Weights of a small transformer language model.
Size: 23 layers, MLP 704 SwiGLU, vocabulary 2628, 19.9M parameters.
Training: 511M tokens, 8011 steps.
Each number is 128 + 24 x the weight over its row's rms, rounded and kept within 0 to 255. Layers, rows and columns count from 0. Numbers have three digits each. The size before them is the row's rms in percent of the matrix's.

# layer 2 attention output (transposed), 256x256, rms 0.105, rows 30-84, columns 128-255
094:101121087130139166157161139161129110129121115124119101099166133084105070138121124155113166114150095125160126133104121131169145153115152154130125106111154133127152089144142122113148067137135089163085123120117148082116097081157136106156135149156114119156148127143132122133127135115152117163098117086138120104142163139111140112112113139097126119151123079124116132157131103104142122110142
095:151130125124120156118112121113141115092134116144117143094141094147103094178125152105130097164123107103145085093102162102104143123147110137133103124118181104103141121145098125134126091146128156138098121103095103133121154087093138096102129135142104145132123174094109150119171139114131141128121137130123089147118142161094126093126093096135095125096084154111153127136145148114144120121100
093:125156173177123120124120109163132141091130091114154108111099159120149127120141120121149107113113119160133134133136133110155152122114159122113117135128131152118142131089141150089135135075106179157133105091180139098144133157120109133163138160120144153151181118125098101107125103094139128132169083150067080131133125114118124115134122105104076155162091141135122134145115098097126154146108
103:132109159120122109142102129126131110057121138117124110146145109136104072150131073137118120149144110133151111132127099124104104134139147153151100127079157126090135145146075100130129130123121139127126168151136157173128131100114121112108111166116125063102124141086124120104148141150106175109115103094154148099144089137115114076112110100131124142118098125119124149132159157156090127076136
104:106147124143143149142145167105118168085128096100122131112114136113090159156120126159163119129156091108135119135131128166140152134157141071145138142118168168137097135143082156114124111101120131135104109103116097132111165155128136129129069142116121121109115132141152155175138127158130124121124135109115095144135123154115132125184130114172155097129140078136128145117138148148124114113160
107:142129116163114114111091112093129134122163116112176159129118158130132128125133154102098127185124085108142115106118148112156109138109084118145112107141127164167138115178111118106143184143183143125106065132127117141096129114149113163156127145145130119083168116118150098133157112131152096136135154196122127170115136111119173097073157120165097118153160104140117132157074126088143151175136
103:108138099112140103158120157110128083108123116110167104104168115148135098131151120084233114128119105112138143129139111108126144161140148142113166114113084114121148109146119161091104138127081121170118138106139144142132132084129166159131124110099193092100157118151138179096158128141160125124138138138099176150102134126124083135092124120110156104126105096152091145140169127112135106095157
097:093136132144119132114119121149128141131192109149160113127128112120145110108135108131126122105099143136101071110157127143178148128096114142140153146165128123131128147160124131114148104089147133138133127103165172120093127107140095130150164141129134132124116101172099100116150133104112082162141143197099119104153136075083128156146096164146158096123139128106133143125110144087085138135108
103:139131139146133123135137106115118135131115139110169151160082180145081125121122160153147154164149119173163123137101140116148125125147084147115125111120131091105165141083149124113130119147140143101073112152131075122095169139174115122128137101174158119131159149094112130109094141113095156118130130141121118140116145136172111111143149137143073159158130136101145088128143122152135151116126
093:119097097116139148137126108103120142146112134113116122142165127152144126124124118145183126137138144096148168105154113097114096135146150184130122108115151121165131130123133103179115103119047143131145167143130119174169125099160134096113126126127141135138119109089118130125136153130134174143122128087118141146091106103127138114096114117115152150118137120125148086118128149119156116118133
102:151136129126123123124151138151144103133114148140160124090139119124134121119138155093202134088094148154141116097061085106114133152104110137096148123151115105113164129127145120139100166141132111112151114132081144164107151125109138097104115058116151106105159093163184108146131123121134124118163103101151156115103118117143093136115177116086153085121131089152120124135120133107134131119127
094:148109149159142116154089128126119127112096143146122112079106123142128126154100097124176143130125133161146116110144131120110140116159135127124165142175137132081158123172128105151118116097112148106118144107151137073091122104145080126157152103133102140176177133132119133135142166124125118118168128107101099123149088139162138130098145149105173124115142141154130160107085097114106157144073
104:133141094174147080110142120125124142132149148102113122154117104138117088141173156119049122130128094073141108143147123109130145111152146163116150104109072143144122142138140102146142188174134098175103110112113090099110105167097150118131165125110145102096121105128122135118107093138133144083149133163126177098104134145127179135179117163139147127089175128130112115139105121158141125144099
098:147121093121123091156103178159134130073106130134164170160075151158108100105115103120130142157115119131154157128124119117106087160137120127146116095109136111126203176140142108160110194117131121153121131137126106131104139165132094122123102145192126119147137134135098105117123151110149109151140157135119090148141135110136181105130152139137105104139129116148131103144120127146091139112126
097:144088121123140102118127181178136163119128125138082114106134087138091119157145090116134131125065147097124128121102147155102146125123096116153103166118138087124165085099152159116118171140136152173145149106085125129117153132098127120120111144156112126130127132129097135148163082146164120133136127085137105114151138123103182124173118110120145128099128159110174099104156143103127164103114
092:148126125118105100107165127153132103122140126151136093132174116098106131164120135101135120150090150116138084126125154110151113102140129096134127081134096111137068075124112146103174126169121075134115113099103145147117148111120113140110133100133124109076107139099134112161141165126108110105131147135169156176145162135104100132089123135170148088134129152128111089162106113110132125141123
082:121128121125119099095129118105101124165121155143129155123119095109127097168117171116118135114133166137128170138164137121119131183099161136128160155146142149150196123123120116170182143093133109105166117134143142110122112128088134135121134130170112156101117153130126113133127113128148139090155121092141104109158094172165124123096108119128090101145112111149111171147105136126166096150121
098:101164118120150129183120145116131136126110112102132132088171081153168132135162136150089168130129135148155087143123141112167170112166136102110173102109106103107141099091152113151146076113161146075158138156147111106158120102120133089123154101112158172141120114113139114141139109141098119148096121125117126087154120111128088193133097146103129132118139157138148138099131139148127103065156
083:109150106080161133131181119150141135095099128141125124160139111127169147099139126145159141127122127128145146107167139151134092176131136200153128158173138119153114157133124110187120107094153147121135109119138128148121165147136131102118114156124179155099131159085172142139112145121149129169172086128152106144100160118102167121121175127111104129109118111135156121132123158081161130145116
091:111138071139149087111142136098127107149135116144156144145115139159098116151159119161152138104155166170139110124119144123087168167151133182131146132137138083165128108092157089154100151116152176153116097123111114144139138112101148103123139080124149131152120125128083084089178162112140134123138143116114134136082160084132101141130093148149143128087126144132134115095130095124087119119101
097:143173142145105168145119117132120121162139143124140154155167117110133097144071133143195104066106148149086127097121114135115174129187145137126127151138108147124049171137114122133119123091140089152134137106126158124143111169117137134158100105113079120116138155163099102135135148147160122092151166118167148140116113101137101137105100139140132084145117179148117161147124112116104147086134
096:137105136092103131114126136149118110148111167142090124159148139093158172100104148106127128127105156150126095087067170106108073156130135122136112110168128135152108153146130150141140113146112109130106160129110094133126124097138104101098122147121121157137129132099133110174168154108106096116120099136060116165102126122125115127133081109132132144130106148117158154140134124149136125162125
092:154145136145113122150131153152126130126106132148156117107104101124135128156083084112177136125114126147158104167115116126148106109193152147135143134106102109128145137127118129100151146146140126160092100130153092123118115128154139128187162165151115101157150095124137138111120138148137142102114175134144143109168140163091153154127089160145131121143144096136106161156151165122157118158147
092:133123098156116164094124111132145087143158151141117143170129118125096122145093093127158132179151130155192114114123117152134113133125122154153134112097165173148140172177103083141119122080147089100096088134129160144114155120157121148132143155088133144143102123160104120114123129135162104139119111094150118142125143110144137151162119116124105140150181134132101110123143122121123084139129
100:139133166145104126120127129179110130117178130098154143193141145129161110116176132158164105129103146080159114163109131062130114148110091150166117130128170110135137138158133128176154158114152118137105161134099139147190147120157142103142131169136099122076112079091145173113126110113118126099098125109127128179095122111123128142142160113147123119109110205148124101143095150138138100127144
092:109115104177112110158078143110118118105077137125127104111134136150139137161113120086160158118147087122116121141116187136130152127088101137149135128091099135104189129108152109085112129129135142180085139110129116095089079142125114124127124121127125119161157144160100126114129099155139097142095122102136106168124123127116062161118095118110131158142144116144173170127094131066107110168093
091:104133129121140094145146103183134132130099123124131102130151136130155121165159107130044114140132147110110108090116138133135138157135123126118151104171129081159122100103137155162146117134155140121165133085117148135130112140123080131087106071108108135129126124050120151096102161164145169079166218126126114101126107144135126128101159115103135152113141094133143145145126097076118140124098
096:124117128136129107144133136103113134117144147138119162128120097119148100134135141093194146106126149152135112125104152132139147105106103126119173125103077114150148103081109169158138087109160142142110163130134143147129125133132152141078087124137102112139128067134143156168131142139117133127111132131094152083139075152124149183107142096160138135186148111117189139162142127139111125123141
101:096162129103154114152122092113095111091126115139108145132101141103147060096097164151122161160121134162157150120128113124156130124117113133138132118143107133154129142119123121150153125132137058125168162162128094139145110124138150106136147133128131123125139149110106129091092151138117104150105137128099112108203137121118091102108144131121146156120178088128143139161170115158134143122145
096:088147136107148093142158136156125108095170137131131107144132096174126163054137148135121120086114124100145139140130119074105133133107131106111146142151136125109152125109135186146132127121144138116136131138163118097144129110091164142139155169132112122059157172166084147149134161145079110147099153099124114139136128134090117123104109146123137138124100116106151111115112156170150138105119
091:105092168108130112132101127122102108148131097121148147133141154139126142124117091146177107153146129091152112087120198137105130118119130119143095133151142110103099121134095106116061102112180083133114153137141164098167112116127143099126113120113119109114122147139146159158105036094052136136098133127164166147153124128089125146163129141149117124083094120152132110082112117150097120129154
100:136107138114147062135116174129102145150092107163099145101078114158141142085133114155144131133153124097135122133103131132115108082164164061133153152131126083088169115134098126149108149185150111151175139126141124116151094129124119147133157111109129088208104151145134140122111127162127118188102112131133133090186138123124143109097099159114102162129133115156138122117148107160091129084149
096:092157110135155114167119121134125158129124137106142131136146117123138124151119105120138148125180121104088101175061156131082093108110117125114106132092106128095097099127131123101148127125132098130197133130119128085114095137101126108131115142144091125130107115151161102155110106158118131145083159108140181080111096117144130095107109155116126132107175127163101140104130135162077133135115
101:160120197111109113129102136118120115109104130129120107136139147110184080102090131094105098152139117140166167118154135165131114082143152134103099094104137124136108069133118152167088116132107090115152138134162129130118106100118124142112132123109098102101118131089178174125088098126105111118108157118116123122100173161112113157159092160125105195086161166141137132113112120172116114140132
098:138156066141135165150155129123117144206119150149109145156097113146122155127130097108180152125148115108110140121140113188142138103126169102135125108159144130161172105120138169107139110113115131103112136158103109123154124130150111151144119087110157137122124095170097111131136129109137141133121076123103147119097156143126091146176125135121122182123146127132125131136128123150138153086172
111:081113116172148161135133118141123127119114135143095129157144134096034112163151143126142107080144162129125107118149127109141104111114101112110136096103130175135154173108122146131148100071156129155104170105134162139147113085104142133116111123109154137152134138149106107088124126167086146105135150084110102136118101158160128155116127170147149122145105144161130126088140137128122137126122
105:126081106161151119095166109128150121090108082150130102150109121164130127116142104091184128120098115107108129121127090140135115118134153108111154154113117140092155143095114107147127174149107091138125161114101059130165153134115088142178119097127155109089130169129136148106101141115163150110120159168125127178153115130096117122097125107137134162119080113087107131151149117131150125147127
091:142162099099113145133136123137131123120147155111118097110117106171134087156134128093195163145125120112108163116116139149111136126130142127123130134112083099117140127155166134128118107143085157119158179161147087116135162162131124080122143160103081141125141125143116100161126145149073172158125114130148135127180119148128132122137077131124142132143147152145155135125115152147113148078143
090:126126165131125106102145168132160126129110129082105145105144154123121170130127170076104127121152074087101129132091115146084123119131080150099156100186122145128125125166145124151118125137094137151127143128145111139113134128111116156124111127092132115132127110117122120097135162153125144155126132129080126153114106149139134112067123106130126111186110131183135136094103147156114117095122
084:127176120129127152133141143120078153140138116169137130103103118095051089125078134099149110107154111104090089144118147147136175118166116120116134145114167105174152117103112133138131148082153124153131111094152133142106123129086156153151136103121169097133134152076108155128134086142124082121108129171105142123119100116103099101149092143145094182109115131117095127122161146153102121087078
090:145110121146134092090093105133106090130084113152121185101148134131137107147103114131155115102138111090148123098124111150105135162186086119122151106132158117099152101151104082131078152085137196123095123107085088149102138140110117130176108118100100118137147130118111133108163191110152133091160140116119120120147135068127162127098114140152146127117116119125094177181122105142092147122121
094:121066100139143129125100117142099122120111135129129152155119090134134139124158111117050168124136133127136118179116120151076111181112162110158158113076110164119098141118139126171117186123131119159077128109091107149094132111133126118100095102108105135160153173140137110110173119090153108132123107134141103109087129068100181105172131154112152117125114112137147103133109142092129144096095
094:134076105131138101129110131129126109145109142140127125107153156113114117119095116123148172130114075128177130170122126113083136096118108140107112068115123150136173198140121134155101169120152090131097098180125094115121149090155129172098086156111137120131152128125142114125181127148094131136126168178189115119151088103160150113129138141139103074177111102124139118140131112122137130150116
097:154116155112113134113136088118186170080100134109121112155196148097078134079125091144104133170116093104121128129138109113133149122101127126075129130152123109144130138096097163116097127157097077094122133087111144161145161165098102139114126087107128109146160161143097149111130084129131167131135134139142092138134186105130126119135119109102136128124160123131096118079139083137141147124104
087:118133142114157125089167128110164177150119095145136118121165135128116129172122124135100128104136155109142107158109137156093151128104150143103135088101130130102104101154152104101155088113052128135124100101115135121115157080103116148143157122123158136150072119156125099151077150100181167144146084132131155149111203077135115106167112144108133114138120120134128099138125092121110117144117
092:069205129139168110183197168132096113117101127113138136126108111164115147108129107122148128082120153144124137120200118121168111124166137136167148152127113119161168141139134120154149098101148138129120125123112144112109159128132132115122148163113119133125137142143117131123090092095134132104131127153126120154144140105114146151121134144135104138111142151094104148174135144148149101135146
095:104112134148150095146115091150091149089157106124093139117176125092111096096130127152133119135130123128154138123109136119117133096106112141111154140138124106112115137109113127146108154172071109139156121139140127131138101148123149074110130123142088120157114123095086156146123114127116142121100128156148173129164129093127117168116181123093136116133168140133152167094145081164125137154090
102:045162071146138159125132125120108134105144122077131124159139146091120151132144137109053112073125174122143150137164105144132160129104148143142107087098141123133166104094164136126151076108075130126121156161143142103110118099125139106106133138141098129139110105131148071118139131114135112077135141125089095152139146149109110137128152128136124108133096147114152124144133169144133097125156
096:101177094117135104154126094123109171102088109122118159102103111143135196110176103140110143161162094134130162144155134114095168074115118104088126129182097120167130179136107113127117132134135137123134121098122153110148137148126149139132120105119131115147164134094167144127158108140112098145121151135113153129161118109128121095095181104132159104112109124168137136095137136121096180175114
097:095132106111111085115093089164109118121138098118134120134127129124148123119130119129179181158154153136137121131126087147068140178159140087151111126124149094123078161098143130128155128098109154130118124119123084133114128163122101127121094166093127158139139183119146113095107183119094136148131114121129121135090151144124127121099091111154115146076105096121133119103132125141162138112107
097:113170120135148151164089115099093164096104095123133139180158143134146068124109116105148123147114135165129140112140117110137170107162139159150149155096136124093120124123165094084144069106117134111154142150131093094125095133165128109147160154161147143141158140123151142156156141121101120176099114152125092144146122152132144140136128120166130147131132090123138140132174172135124139155163
104:135127139122160134140138068126123116048147115069139145160157129129156172134134148128176135118107087101130142150143146098128151089134135139181140088148151183126150103117117181105131121133138169076126132137113134083125111149159156169133108137122143140152138166145134150130142152110098136159139183133111114159149147118077125121116176115153099132151149123131148141154146115097130132152141
094:119120127130126150118119122118166136120107132126129110143086152094145159095099105124112139160136112112130128126149122106196119119143101084088136106136115112116180132122149088128190129155105128096121143163137126140115103108201057136105154129088125112164170139157156138117134127124154162190119112147134099128126103112111128136094143096092138153107137070138141131126126094092129135145137
087:119136101129137127133144154116124094157134117141126111092170129084138157128123145119154097170131174148123117084152151151132109148061098145127112147193129162128125118162107185153131115116118083124131156116113131064112155144113121101126092156104147154104124129105066125128115121112127118085130137127116100123115134136141149080123137132143132104150135159123113112123123125142173124149125
098:140120167128118129083106145197142102172120141154120128090106120122128147117153139144140108136144090130176118143158156104087112125140125136127101135137124104101109140131155139113107147100150125120100138118143123148185163085078141159132110139133155105133109164091126170133141178133125100118108144115107118143125148180145136089141110130105091142127118183114137088167144117140140101152138
# layer 2 attention value, 256x256, rms 0.111, rows 31-84, columns 128-255
099:148175111127145111077128134104097131144119147119101156117123108092140127130124119132132110124170109154144146113111109149138141088130123150139091098139143123089114141093084115115145109125143093098183099137151064114168136122119164112089120120138135113108129139092166171189119139143110101177140170104094135096137106162109110110097103168155125103110109092087116130109075115138128117109126
096:078138104128134078171139115099111137095101136120118192145112129117131114083164138170101109103121080118140102127115143100108120126129117140162142120111121119134108121126068128149111127104108154118150121146135130096153099149143100146154088128135145122104175104118122134175171122147138147141123077128114078177144117092111143127160106119136142134160089141137163134097130091165090126124133
106:127109165109154088107106145150151123107135127085143100107120167150154138138135102104134100142171116151143114092120179112116118114111126126101084119119122129109138126099136133128113176109113128119132100127176089154131120093144124107116141101093181131077102087143152103118111141130116100123137161109176184124192119151149122143122146133158089145109134148144154148132150139106158121100138
103:108134134082141142164092149143139122148148118122121097128145128137128155107123090135190135114118113159150156150124178141112128138126166116135173110138129165123103123131109132076137125139082143141154153115145122161102110143120119109162081121100129120095140161098149110105161116127133139130137125113136122187099146163176117133154124153119144107115147103109125160140131164136116171136132
099:119130104122125129166082128103154102125161143127106154142152113110068117126118159112108121110104146145157102125149128097110146138135130124137141077157144134137096120060080105144146166085157146153139161105122106135143140162100166103126168108105120165163162157138161112134163117143155142167131119139126092099118130092138143141096120091134154095171145133109153105081148129113132092129122
097:098119073102176157133087074151110113091160119130114105144140143128156158135124112086121163103092149116173160193148140167126133164115117154135093134100129147159139074105174149123135139117124170139147125087127113129123080084146142084176136127113113092143125178122112120121109130129147135119151096100122102110157133142135131110130146128099095156115137142118112131102142159143124149119139
096:076104117104168095111140122132171100100112174179113134147135116103147100102149090128141143107080139133129133166117148176109130139148122138146182080129155156155157107108114135156110086129144121150111130123109145127104122137117161139149130090146120157158112094104086137114103142140173137155166118115063116131122100086129099121122153088100120071184133136126134089123146143139108096134142
100:096145145165123124157108121118127127088166164106099113138125138116111122134088145130126147125117114114121143126150145099137102111120111119117078127136096112130136136121123083128134154144136163098090158157186155086137139125067132151149142114093156092124109149082149115127091113117094158134130110129142156120143116094149127119132141122093107153093103108141139120082133105080131136132140
095:118177085081152167121097101135112114142137129081124103160126156174151159141134128070110152148164162131100128109137118135155071124120055146138117143124110140150087121152124143141131115136110120083129118143135099117161125133124153127131122086073145116095111171139096134157087152151116128103111131153134129153172114102134129072116155124112077180138140124093103113094119175104156106155138
099:138147097139086143127095129141136098148106141124144134093129121177132136128124163144109134125108127125139106121152146162082120147127157130101114096106106166151123164131147141132128120164133111116151133097092165108155104125116154088134138120116182126145119136083123119118132108119158078127121131148127088103130135136132157096081111161115134138122117146167144085109091113137079087151122
095:111118115142116139109137085082169164104113134172152136109109083128119127133082109170113121072104092128122129127086152110166118116144146127117090137141141140116117095141098141138094090121082115116170140177100112163115116147142101189104117122137152109130112098113112147158132138084112073101190176123097143141123102117116156134102160143133127140120118134107109108139112144121104088117112
101:176112122130133163126179113137167113126158073143136126116100140116103155133107118115135093134140138118095125127121115159192124156127128142099116139182127115146155142128119095163091146074136126128148132116056150145141132110097174108130138136119121186150119137167145113113104126144115164159128103119122159133123155154135096100130080081128141099114106126144096146129135093158131113114098
098:105161167146104117142103150100138161113130145141128146115121124138102135127113144121125105122109169131130103127158090099095121098136137152088052097132136089121136091137068123129115161085102154147093132118153120095130174137132119155132163102136143130113160141146139118108120107118098142121147142105164156131099096105117166119128134152147113072145133140091112074084141129115151113109127
095:119174155122076123111100123159105147147159152128096111099100118127156146118158149086151160143130118151100146094137132175121164077114118139092169101151132091138127124117102170095145098133144141178166125121192076158106100103144121114142080110124137115115134073091139149115156112146115125159169160132103171166095098159108146137140118154123131111135120124101119103159109130176120137106138
093:119100066122108127114081152157090153151149151139110136163120133127141145123121123146117117092121127140158094141135112132109128119112168098112170140141147192094107149101122132079098130131095108128128123124109118132099149130101148116127127155089078168140156107145160140142132144143134125158091105125146161141102140098097167118144102120160115108108164075123128140091165125129133172113130
084:180141123177090064132132142133101142156091134138168185155117120116082081129133124132056120147127129102126093119101111097109140154146167145123137127105104145123188168096144142139137117113131125129146120140127141133122121097142079118121141122159115140093146126140124119136145182113167126089116157130138158083117146146128129130136081144187178129123124121108156107130077152094174096094127
100:126137099124169114131141095169126102124076144142154135124137141099158117108123079120084156102135141151140198153117130144144150122140121103127154129109096134134130107143189174123182112135133112116127101140089108118091111141093110132134125132186121131130155100118099102100091129144142128159134127163150123120118112159133122125127122138139124163094107164131130139140086109153141159096126
085:126104133142113147153131085127138114141176107134118142125129111153083125112134149117115170157166131124139130123167141147106109106131163134190125119106136101147119154178143134110122138122121128111132121147151103124129104151114092147120100063137147092129137124111094129141160116155158162114118091126164104126142157100146156108123106119144094150180145143100139120125113143159119113162154
090:095128173142140118131128104148161162150163154118131098139125161123154104133112153122115135114105124138134145147176127123142110101110156129149113106101142095168106132136167155198132133129135120128179135155133150134124177160119134118128117144114132156148086117155170122151101067139141115119143115154097174154132136162124108130098111111141142087123075135133114136133111131086150117144120
097:110110126154161126169134157155161128170102134143104149155129119109155142107174132113139111126137114102111100138092109155113106149124148124112133132100146114099105135132118098139114085167145137145156117170116149130147126137166119163173093103154110095123100116156130101181094139122144121120137140135138119118162170118096122165122143127195135159125196124101137153132108147123075140093139
096:140147096153118146100117139100123149137103104173114145134100122098119141144126151166135134100099152116106080125113131095127118119124134123132107175109152162118138142096118111133141125154131062130130109112102101097151138109109075177124154094109103137138125150130151113109138146146113133143086124109135078147121129133099121162124091146109133185138129144111153136125092172130133135121101
098:139111121116144108169112134124152143165126123145155178139114125108080134121127139063116075077126141114148134186081145138113114149123168094098118149141108139118161125081142169117113111154150164139151139124112138134093078139135137130106094095102087120096120081127121116124153171168085128115132157141154149074172108120112136130127144161083123145107107098136115155109119072168136161113120
091:111102132144110150090140149080134131123080119121080119141161141156151111160107099132095142169132143122124086153141124096117069107134118109134093100149136129102143140142098131135121125144111109100072124144124167152143159160158089115147149167126141164113084135148150119156130143168114098114176132185098166072105085120132092139109132142119105135150113153105117130090156151095091164149151
105:148162137131128127128163152141118126166125133107101127095147101121118102132162184120158104193117159123145174157142120091134072099116107084093146136152172099118115110119106096117116127149109130152117126102150085144181057118103112092130146100115115121113137111128079156121155124128141130120124159126116129156099147068074144102132083134103121157123151147158132113091137171128151143137135
102:114143113087124137168106117081093151152131151151114163126136143141142149145118147151122141156066104120158136157126150117136143099149086137124112121167151111155136083107156165113138187126121134129189149098171088142110095141127119150127126109184091131123201086173159124100130088128118149165164113121094098104097093136123136114136098147129097112099106156139090118139140127122113107128098
090:170124144171132143133095116139096115099169130134154117154070130149119075120155137107127152136123121090101125115105142150126116147111085136145156144148161140165141134102104118138159144148090099125125145126125124137086108129124142143130121104109103136137111105103154171121104103149125153146136100166119136148121182139100176117103114106150116119138099119099136111150156103113114137126119
099:134116106125131132131133139144125113126116127137104128078114155109150101162138101129154113106091175156116173132136157137110157111072127131113162122153120140165144122093170120104139099140162172143143135165140126100116105131146147091130134164149099128130153110092091097100152086133107124124115123110083130133134151126121154173084136169124137151116154074170117100146101136149174143098154
104:125106164154180116181098142140107148162122117163160110139149141154129099099127128146133099129131157136130139130133155095134101108088199121166135169156092145158116116112163173090099144128109121109155144119153134088118143108096130150131115123114116136116160099124084127133118124108135090128125120097151130158114108122135145179129114128161132117121133088123103092123111128135140123119110
095:114192113119145112122137119177139104143139104120127113113124128149082137206112142078174136119149123100132097143148127120125115122136159120096138160123161134150145136139194112111143114137128103099133149125164100098122114129132111110121082123125118111124166119151154144070118100095150107173138144133116123134133107088118119120178104089108131133128157117103137143129120116170167124147135
098:153118123142111120123186140143164087136109108153160077122163145117111152114142132137144129123133098128133139136117147133119123059113136110119111153104111097111093162101138086113135082100145112132111137120155101135159168125127110104096165136107151116145121082093161168120132116136150113133143111130129138118123112120136127129133133089116139090125167146129115114175130126136128129158110
099:129159167108167133118158138177167147117119109134157131132151142117106174162096125095142108120149144137126126090066082111152125123122113143100117168109123133172156121119106141120139070138180126135157118135119147152105124155142107126070157125124123118132121120129132143062111103125099096095163140119149155113154103083158164139147121128079144151109134124134122092158148114145130156116115
095:138091125107140124098100149145168148178061163115105114094136120100129145130100091131127136128149109116126127170110098111100136121122079141135178130131143125112123125153141121113141167128153104131165154151150138109135110142137127122151181108113110129093138159180140081106138134177107120137110091132124094077110115150124157147134094174142139134120112148159110115130081101137148204103118
098:164103114101127115132174132103165127120110128178159074115124157142122123112088149128133128123150160130089152139135119144138119114137148147146087152160077134130101118141132102137141110131131077179101127149109121170135152117094105117114104137145094111115164130141134176097145117115075165130105128113146106099117155108164118140165087136110126125088139109152095114163118082147133142138142
098:156108117110080189115151145173083130103092128156171124143136154152140136095104156096121118174112126072127153138136129138126119068093074139165165109063089156127117117137126153104087082112132150110083126115104138100114124157093099119149137175119148106167122173096127081128150133087148133115139138151129119162121116146127116134138084141115133174107126130141136109113111125076136109152153
113:115140121114136129133164124152105127110092126102129093125109165130120106152195125158101131149109133142142115136148101121110093096098103044084165130111134158150131109143116146162087180120120139105136136145160174122097114171097121127104132129151108140116086084152131139150071122110158097150100119131148107187129096129095119082146177159132139123118156115150137146150124137104121122153093
111:119141101170154149129167117135100146117195105122132184127112143156104164146109187097127069157108117126115122128142103161153099129107125132128097094129084111131144104144128110131122127119150146061123114101106131102151090101150135130144115100126164120118137102112146107092109114113113088111180103120104110149118124168102154130183149114127108148110120119088116119133205113141148139122105
094:135127117144139147116126152138149106107097123125159152119125130165171152102147142149154129165177120180106148129102110122155136102099162137131138128118143094155101137138190214099116095134159108100143110141130096121161119132131144152096091126135122129106149112150153121120127102075103113079108104105105130139144085132116179120160148145126114136129124130130113145129067148134161106107147
091:137177106077135143144102063137154167102132124085130092083189184135098130167141153126147104131172122162123097079154125083152121154155070149144110140112151152133142110128120126142118129114129156129133160112119115121126103119175163141140138104180142141139117159158143104141082101137106123110053113119177078128150184101122127120095123134111158144150120137097147151124105150121120114113106
084:139137142111147105141113155137122151085172115153109112127131154132133112122125147141143135118162119162159135152091119115156132158110116117160148098137145138152180130091162102192101099154176148142181129134153104140157107109108129130127126131128121102145127111091118117131130129119139094133141148080116119127132152144102114137117119113095120126173120140105084101118143090120125146121110
094:133123126131176112150120089119128122136136120122102130138131139103148135162098154119109119094140105128165179127139118139123138132125163105111131088115121124086134124120088124126141122114143123150163106132111129163129118126092167134131102087100136174118102184133123106113108138126150095121161122125082141141155195130106119137042154140115088130139131131090107123138148119156132145080123
092:136135095098134124129165108135150145121172128174153146081081126123148149128140160176153111161118121141144097119155102144104120109123125136087150114132145078126113159159120113146126170169146139138162161112111123160105134108104047127127151097144126164154104140135105109114182126187197123163150113123117120118110121175132124103134072124133117096140143083143172123111088100111113136129126
092:129122117143110115150088098119124125110121123122147138114116123147095159152146138140144117121142138129105113156164104137118134115142117136126096097154132122110127130143146159133113190118134164163129124108075118131151156129148121117084165083158154175152140137133128140104121124151122084138114116114170127128114081134170128118093117152136146107154146137096150127093153147115124086157103
095:086144146110160153084124115124170115111140141120180069122131162151122108102140125146160127156134074132122116087159120086149086157139140141136126157129125117154145132150149152129106133172142114122098134090121165142130116128128163141179132121115142123137102117088147170115113060121125140122115125108175116136131147118084119105116148132163072106114142108151152121108154127105087161183108
091:120108141102092109122123093096097184126134148108120144108154172126121143167071096112142144106168117140103163100120132105132135144115096171183163125147136134098125134174130126166143118132127096121138153138092181099092151102159121120148132124141156157114112150151114138205119142125133134141139084121147168138145174154114108111116112130173088121135071120141123102084143133095131141071116
095:119132126161143147167130100134123120123152128119101137143092125088125141155173151093121139081097139102102160178133089130138126133138179068139155127110138131130118102139117124104139121137129165169102164080153148083135081121137102129144115153142115124128119104119108107118125118127160141159106104154153128081128133069143109165137134151105111116138116133083118138101156118171133054131159
095:136147130111166104121134079148176109190118135156118085139108120117127156142163125183123097103136117134131159111119131097144105098140181109123144173148153108124141119163118173093116138155160130138149130145104125103160156149135145123136154132099114138149128118097135136115113117148143137153130109131138108157129088118084098137099088097139135129125137154150101122125153149154135127143078
097:109115119154117109157154155116079146142123168110137143119096191115121122131159111090108108118130167131135146136153130165149142124124096124153163115122103156119129115135125129109129149158098121149124088113159106133110124133125086163124117127151103129110115119155087112155111109140136138174088141118125152159125127080115073113137153097150147098127135090152126139109126135087176120090159
103:104135124117132142184124097100170134156162089120140138144119124136100096114136092145116120087162113131132103080163115140104171114131132145141160120097144087157114155164123149125094144137154110077163111117119091117126114146149160134099145141134200132123153130125147141131127098116104099135128110159164113149107108111169160153123132092131130086120144153112144148158111142137104122169101
100:102150124131134149166089113100137128154116126127072098111110133131155110156107137136099159121180138113134135134121102160108128100110153157144094106093134120110145138137113145124165154145110125127118142132119103117146136145114127119142090115087151152108161159146094134137095175134101137106094117112074127151138168186147163115162126110156068149138131141093120105105110154153166146139148
095:126096127142151123153125132119091109135135063142125183090118142126100101092120109163111099103131105152141158183086117104155143107098137129143132115135114114125095101126156116121155106131140159171086118138164140100164160146156119145087114147122107122149138122140105089164130132109120131105126139126105118131182136132109104166162178154139125109155139138114125106165131136135137128138126
101:121127101120133153159105089127107103109126173143138166110152085153143096102132115103130122127100108142156153156155109114142134112156109142142134141166107165099107070126130067074147158116113130207106163105155113078125118147123124135112121122116102113165129138109132125181154109113129145099165127136123144133124158112119116174153145133106140120138156084093119143127106160131157075113150
096:092136114131159131145124141092133130103171168088090111115159158165106122145091111144127112124137143129120068131120136127172110095140090137157088125137113101150141116150139148077154163117132152133071131101141187130093113131136138116095132132098123102136167178124130094127142099102108112141081102144109070124143142115161095130107156128101079162191155143153103118106167138107128107159090
094:134122148120153141133131142148130133152119137115146143179114107109119108153142139132146173146132147098106072129134174131133150136122197097152170143109148139130143088136107150110106113127111072121128118118176133106146123153103114192160145103152136100132085162106126169107074139133171110107141147109115093149087109127112162097098124122151120121166157144114148140132108138127104124119132
097:151123140141120094119174161090106125126147115104114142119117107115099134139100110090123135109135128074160144130141144098104128130080137150123095163091162092126180168134119138074134116102161167160140078163149052127147133127114148121134145145146120142119122128164143152120122153128096099156126124103156129114101110130124113113132105125168108141103088106132159128109170174179127170098172